Each number is 500 + 40 x the weight over its row's rms, rounded and kept within 0 to 999. Layers, rows and columns count from 0. Numbers have three digits each. The size before them is the row's rms in percent of the matrix's.

# layer 4 MLP gate, 1536x384, rms 0.0363, rows 1493-1535, columns 288-335
106:463482487440501481467497557507479519572502560558506523449510527480527464554493475469515476523529519482498618441481514464539476501534474508476483
106:555534432557539553512491564544534424590546506529535546485505562485542510453481479520537504540518438465559523489536588535538441490489447503469523
094:491480546506487486569528559534549527503447488503471525554430449528528445533507561469532561552463480483523494474496361528481488508503454532511513
108:509559419510490487467485490499507477570522469484522491410532455490474474502479535466506498491474534487535489532430512571517482536509533458558528
097:444545501509577535492470509536560493523492500535443520522474512509425508480530448573458498482513452451433512571404424532497471578530526545478572
103:576579477507558521596495450475543487433431493491430438522435521500538550561505561414479513486489502534539518523453456475529469548463486528507491
108:551526542577498507409446484473502488516525533486566481425515554562461548513493516508458513593540441539495453506521499512546438497557549509491534
097:494484487473522509403467522524458503443518523555426537444490519523496469523519528527462493517508526399468493512484519489540531539492492461454517
094:517547485470450506495432433501602444444522520508582507507489517472541502539510445408517487400476507526566496479497486552491561499520494549511551
104:467480579459433453497503558526500539545504542437500487499502472493473496506489491475493589470621522527455512506513546458528467488468524439495539
096:484529501507522467561473514569517563499402495445531505516486516569512494530410513487579501473520465510478534465433521496430454400468534429478520
086:500513458459550507508525587405404530442486542465544463517501519462457516458503593488506502497555502490432472515514461498533523551501432558474523
095:548500537524453565450513445557524551516555496481559504535536494566503551494510518563461523499562534540419494430553481410513412525457480510540564
095:510526511537520549521532499524439574508450463495457546497509514480536563496506528527496559519508515522502496518550454499431518549563523481569425
108:517526563425498525484453536439483472549574472515523494474562502559527537468522550504528455599450507544450477503521394505483553580497452453511577
109:464498493593471468515523514527542499501469546460522463495467506538504546498556492545490481490554474472564516549489525469512549512445566446494514
102:464435490420423418484489512513478544537541476449465496558519516522528512485499561426566499494533514537480483474527453524508552430473503544552437
094:533434555457500607495517438500510506433505517556456447458540522508518481521517466534508506519521534505506460505433543495594486499569521486511531
096:457524442503454462548552516526534525467466484539468495494492519472516520508541522475507549507421510444425582550476431533533473547509441483433479
090:455481478497508491480472550495576578482475556480551528517511454508444527490456494501471429473465515423458479560516532450490448511464511523502490
095:438469473506542540475472549474503497492524500501504470460481552515497468535517498490477440476460549472503493522508542393472475479414494539541483
102:479468551463505466501521534539469485459423478462438503498493497458493467420456591575516526525498512529503515463518511473431445530502494472477515
108:501482529497463497489495559565536444527493497534455477497477499513524494486387465462489509521531511507477527478439482469501446480528511539437458
097:494504457451536516499472481556461499512451504491499482536508520495539460508508503513458483561438486508477508545449481513476464626517554539569470
092:554533547539537464499456483541522478523504522548526450521506523506427430516516485458500512457539484494497503507428452535510481430511552504493479
099:480537528511578473463520483491549470518550493526516521540514485517497502518549476466508413439489462492455475556458465498378478532489508569465494
116:517524554493510544517562523490452482509494596498558571511524551518457487433459463520466563473440529448458485405559413446476516506476480456429448
094:540524535584463492490489505532468543462465454480418532540458541514450537489506566511446557417548469528495492403504515460486485498531469466472486
090:525528460453502488505476518405488522530548473407459533484575476482462505553448480486500501534548563571524461410473521464501522521525521498533462
105:411509518510481519607498501529553547475516516472477499503494475516431462497435506535430532476477475496458516504472512493463457483489500494494545
095:537500430497476452533507475525592497485486531471513566521441555487448526503579519554531545448488450446472511550518502494424479579415501507487500
114:494527457425574409473436472586472452509450483496469500489421504551514522480529515514421506537580606566546547471538492462472527450529537417514523
106:489532504538549516496474519466533533519446539552516522470558509522517470491418478555589527593451429556529477531485458554431515516570448458457485
105:530498398601530488468439523503473562437497525529569502514482498586534512472417491553469508473478515450469448468495492535480479527489450562486478
120:510483457535460429478510528538463498522467528467480538501476483560567492504484466542543580503462541487545520511564466462430464404451562460545456
094:502561443462526438520443549535564548485533476486459501446522479482478510440431544553513496400554514484492463514536549490518430467534449545466529
107:527497547543537504428499523466475488537466460500504471462467466500487476547430534439586554513557497527490462510451513470574480498515493488556481
100:488577452486555494569541428568495511480382609447460471498464463461534530548542539491527485551523471490444459475409517452538481591569528478503477
110:498440454518590510485555442501478501532477486507543551497524469459439570536459465448490499485493443479532536466521463483482521529499545471510521
093:559523559506462432547539508482491530547447498491488593469447466455516487518504534484507457506511496466486576480558535478533422535524468513513517
106:473461418427478476479459479477505472478509445463491487511444541556444545457535471524481536507603499502546460427497539535488506558548576487514487
105:451551502561464516500471475552586538455447472526438521510464567505491504541509523597446454432473526541573508488587458500537539496528524508449464
096:463445493513506491518514539495525566503485477509470496397503477594458530489446492462499446536480512537517582546532438502406513518458464549494542
# layer 4 MLP up, 1536x384, rms 0.0363, rows 1493-1535, columns 288-335
097:485491490455510476448525586535472500573503522539483500421475546490518457536559488426445494522519536494517546454526488438540526522478453503452533
113:444453595488488473509480492504517504464534408585489444484528494523520525546530485450564428468469502517509447538533449505431532439509488446458549
097:447484497502524451472508456493447501453548519461538500459566539463514453489536391552546486492503484513497497520507574533462583516541512506486499
100:579531459434499495438435530492477508458485490507489508538492555477450566496515473499527522561556464492538517556492561480516532496499459503486520
097:525519529507511498518593434496520513503517544508508535523497462504509552448507478509445546516511558456544467477535497475522529454514485450466492
114:474577531532446502551531431496469512385435475475466514555418485459512422487489563485544496519521509481543614520430505504533491489489502491551515
083:459448492473534448512512491603466456522514479458481517471508497450461489501484506462542564408447621514458514538481544552500570553456559482471508
098:455548575590482538585509504525503532509502494462524454563463446448476582544517508520478513506520493480475447461498398495492483496501550585544515
096:463527470471544470557497461491491521562463561457480505592474505429494500408501534604472500561456501415427519450536468562493574532502467537537475
099:447482567478522445476482536482517499463532579477503502448605527486492444491480533406541459557560419527537498507522549506498533480535455527529439
114:503547520533540472523483512499525487529537469467509592506513473452465537496462457454560520435481552475474487498453478450509492571462599501466539
118:477454489565455518435520519492470507443481441589577523502508547558521525492516532466485474504484548375474415519468475542496577565482411598459472
092:514460436461528485464489482479460530518528477494534448470443480511495546578537479529581494520522500500449515534549458450479485464540517443519493
092:547501499432546423512484489481566538518534462531500441513456465517476491511444518524402464413524512473508507527504551453510497513419550532487568
098:462442448533514493519445497445414553482500477463544530482488535469512459468471513547499491510478508529511492482542463427518534490439565517525552
110:533458446535561475552505517551496478449488443547537458483519441469433494520560561472501466580477535509432470465495521497434475477481440493409516
088:525551514560462632549506505492493457500493493517501474385518445479552517554514529526378498518491515455542543490493556457449480550532531401457527
108:392543495523492495551548532512468503472465440448538511499499488450509452536484502581396532375574520574515484528545606511457468442455597472498561
099:405451508479543455506503487526594520463487432523470502499524439585578504534560543548574536528489495547479506492491473533483498402470551484505551
090:509427458572499514489523531539484541472417487584502531522525482495531516476458430536474470532551576553410477502545486532455481549504448513479451
100:456474491446428514509437528508492525518481576522557424544459529444459567489490530477440511552483549431507461464506462457532514494472500481470482
103:479501468488484493533462514523518531516502539466462454533487485502481504462507518545521510508503435450471551492522428540583509518504498483510538
101:448512439519483543444457481484463506495488541438593508471508552562511517442501495519480551570522462583502559567590494531574485477538518471466503
116:474495554564477541510485487449529501431404518496562488539531499458484479518479549478511499460474533505522445453517464494544466540516536496544507
105:432542494553484476465497481609511479471516454524465517471421459537472413508511475534443488558431432516543536544509531458500545490504468488495511
101:516470501524466450478477501547464541523560490558538467506518459446510513486467487471472496547568514441556508566513406472544464494565532463558476
116:478523499470544498484519538497458457407436554540464546480543506482402549510524504559546536492586483538468545409572455473502457556421523476490480
099:507523475500494463490567509462498527440504454483520492514591531479490520539556551507451574514485507508448557439526508516521353496559443491504518
113:498477423493442542590501421547505450440477498497503485445638501544432487548500376473482466588479451453447522483475477550487562478512540544510538
107:567524499507515542506458470447582468401534452522469495534590510476479488518468517485474461501525444605476460513475528518514496471509489483498508
113:524485497572493516543511484474523561558565500488487444505498471480528431479468470529510479545474527572498515405499473510501472528550573465511440
079:484551469471566495462511509526471472474502491494508524476455505550515497475547490544523520555521484519526507484522462526516501500488541532530518
105:493516463504469505436472527511544477496466493550523499522526495435528516486386484508517548439489557541484591447472511534474437465487506543473505
089:563551498534509551483475456536488496559483430487441577470484498480390565535514511538426555443507464513550521603566492527509545570517496428481428
087:545486605473480541485465476444550455517501433529483527447520460479470520482444527510520496424553492539430526544494523567528503550500494562452545
107:445563452482464466528452545453479408546527495513602495527495549547567497519465505547494473555482455547458446531457389477474487554519449483477528
104:458531522517552470521460410535464544480502563468548515488469460471522474479514522470413584534485472475492502476513464487476524485512473450401545
104:502392516487466486494429559439527513509539484570474548516544496615494510509499455527447531515511524510574466604560487531505563419508509518464472
098:546570486474498521465458541481543460455472556459434506455530526545578491431538569551472514514487528484467461527447531486551493528478534542500559
107:531438526474614607538518505529498510501478553544515490464520495492476545521477505451466492458487503552527519484426581484572528455488475452473525
114:494472387487452476459509507561405451518445497493542488503537423523522481503416440529539499484575533570515540520480511482527531511500548458489463
106:530461468519482534428553434537496519533554574521524483496505515533520470555536437495456493502441505462458508444520493467440498451495548528483467
103:497504535507564497405526544480563455479535474507472546402458603541577548458495452456469518565603481580466493541509497483513546487615573404513519
# layer 4 MLP down (transposed), 1536x384, rms 0.0363, rows 1493-1535, columns 288-335
094:543488494540482530589508421526500519410527440495507497540498457528417551495502553532536530465448515530555430550488497560452511517495483564511448
104:474481507522513485512494562546521467499560474534490531508463491493513506548516459470554428534487519460545476509608446541441517443491485470463555
101:518526496520522524530534503462481457495532573531521540449493514416460463485513492512431484454519510443485494519512546532501465541481539453533445
105:548544450480494514510506530523508474464538551463461511489440455511477448436503524509459459521477537545508489530500510529492543453497468479575481
099:470484505497548493465593471498492459490524491526545522538479413487437554545571503517481502456448509443491469615518476470515449542523533545452475
108:468516480558432513525463456499475522419529492481450517519498490464515454434517538514512450458555552510508548481437447526508561500572512465542486
098:548562567540469524478467506516484473522523543521500499394477609516484517538487496482461454611537432533497434515546494551557418525534556538488530
092:526422465509508518488482499507469436480465548505449552464490483560517480504553575479486515571488495444493492479550536496546509467588456450446424
101:449482472480555475553522429449502528513473478473525472538486456518484478435435545667487562576471515435499517463451526539489497500452450499537488
099:483509533525479435512528463493526441414601491588519518525473494438531478524519565506511416529508492469521510561487496513520553551484465546385433
111:509550559581507475477510543481573487513561458489493581483516508432467569428474496484536547477480571525527463538473474433499506530472543514506561
101:524520478461521498537507458499487509582530528435443481538528448451455491526482458552522522503545448593546578519513508449538432414523590431561488
095:379494444511517449564464541465463498493450475488511408473471474515534470506475490484507423494481483495556569560530491452504549471522526428430482
098:474512512449496400486498555477545525479445466423453447468477481455468405509514517505446448510507476485431458484533536506522510536485521511467466
103:496499425533508488508523458504509538483451471478508504561448501457510492535489489473465554469528420511509487433468568434512481378511501489539502
107:554452400531550475518497495523549566470539511497501495468494457529551587521559532444548492483549498460512478499441519476542475541460559449470480
098:509432509415451431487435531512497560533508472464461543549532527537524493531502527466599490478525555545515507508505458543531572439496519504504470
103:423562516485524493541499566504495487491489532469489503488538503479457489493539517509412569364523535579498539515571533546502478492512567504445518
096:502501536502485481490528547526454525433431505508426466513507515506504494484478496460483541518492510530526522489436473482496555555482541488437526
092:478500413490531497479518505512550499466516556477544515510461500503515523431586524524483455488521484424482487554488477509453517508479477490417446
094:542489465514476463510550531502428514505513468468446531527514497592502452536533433516502520457450461543474607496485489485496465513529477519523537
104:479488462483385504563498526386559464452510465463482452554453449538522520506499456549509505448460544484531536501521524557487580453452518535492494
100:583548526530527512513483600583535510474529430514515466478516489584527495456552463435523497553469425496556540441544463510531490515463527391539516
111:475514535584494535475497516459526575468477475499556491477530478464499482501452481504499506442458489508521477460538449524532495521483540476524510
098:396536451503540476466435477482456495496485381534441565469470488561513441499503471542447477467516450499529487523476505439488512469519415542533533
100:507474457477416457505433447483471468525469520535443493464457540423553521468485495509407570505532527570551494473499460543497437458435555433490387
108:557511467403465505556510493466526542441476566574466475475490479518471549503487537556572572495490502474445514423527512501467522577460533535497515
103:518497436526510468469511532412555575434552455548564450581565505488550510506520477523542545526492469533532498496519549474539441554526441555451500
104:516466462459441510551468486520489456439465423483489484421606505597441505580522439507461493572503469457462559483454508547466518499497587544535469
104:482466483496510472546488485498523467448475421503516475543627500480492502460523463497466436504521456579466494552476523497522474549547451512521547
109:494470546536502491532493515448487578547535529478486461497544497484499463484514481508519500558460527490437497408444454482527448522492539452553420
096:511475504511430571492564526401503501498564522481491499495527480466466470515484520470577494478421381462488487527505492517542465530490489588480463
094:452489466490486502502501428576490534491459468451486492561499439485514440503463455495432469506507592481497544532480558528507445521472461505508500
103:524499409568523451496418501498479579447507577557542473524479539580486485459450487596521526497511535484494477476545465514475489527482474547469451
105:484527443519462464424503511553476492513458531481505567479486514535550484506513520526550559499468556497558495554602521446445440427465543457570467
105:514573506468521478560444537512500505487535426457555513492471510549564498559440503581477439524492442540515472528514480456537501421533494495448487
106:525484561516540534560469515475491494491507570459509505534560545523532442465570474532477493474449518444511523520537489493438463467544495476427506
097:484492433533526558511532512451493454514463427548493497550497479561573532507490564543548525507488471475514474606515528480477483461459529461510530
100:514486423495569459459485414558458450503491547561509501515531456455496564512510481432467492461544529477476511436472484498453503489478508492549542
095:512560494531445420496432534467464507486502475427446482467448527528489465449469589528539488532501505463454524498572419508484436486509454561489462
109:486513452575456526508494490603410446503429522548527508513574448484414504481457481555513520458500532541560465596459432464516485571474504443452483
105:537539502510516546466497533504448454527510503466556524486489536463505513440472409479540520459501512508442518410421549485496419556534489453476491
096:486400476490478566551464571481501529510547565525526454545508465494438437503411524539445515435446514484487475477468526460459489523412566497479519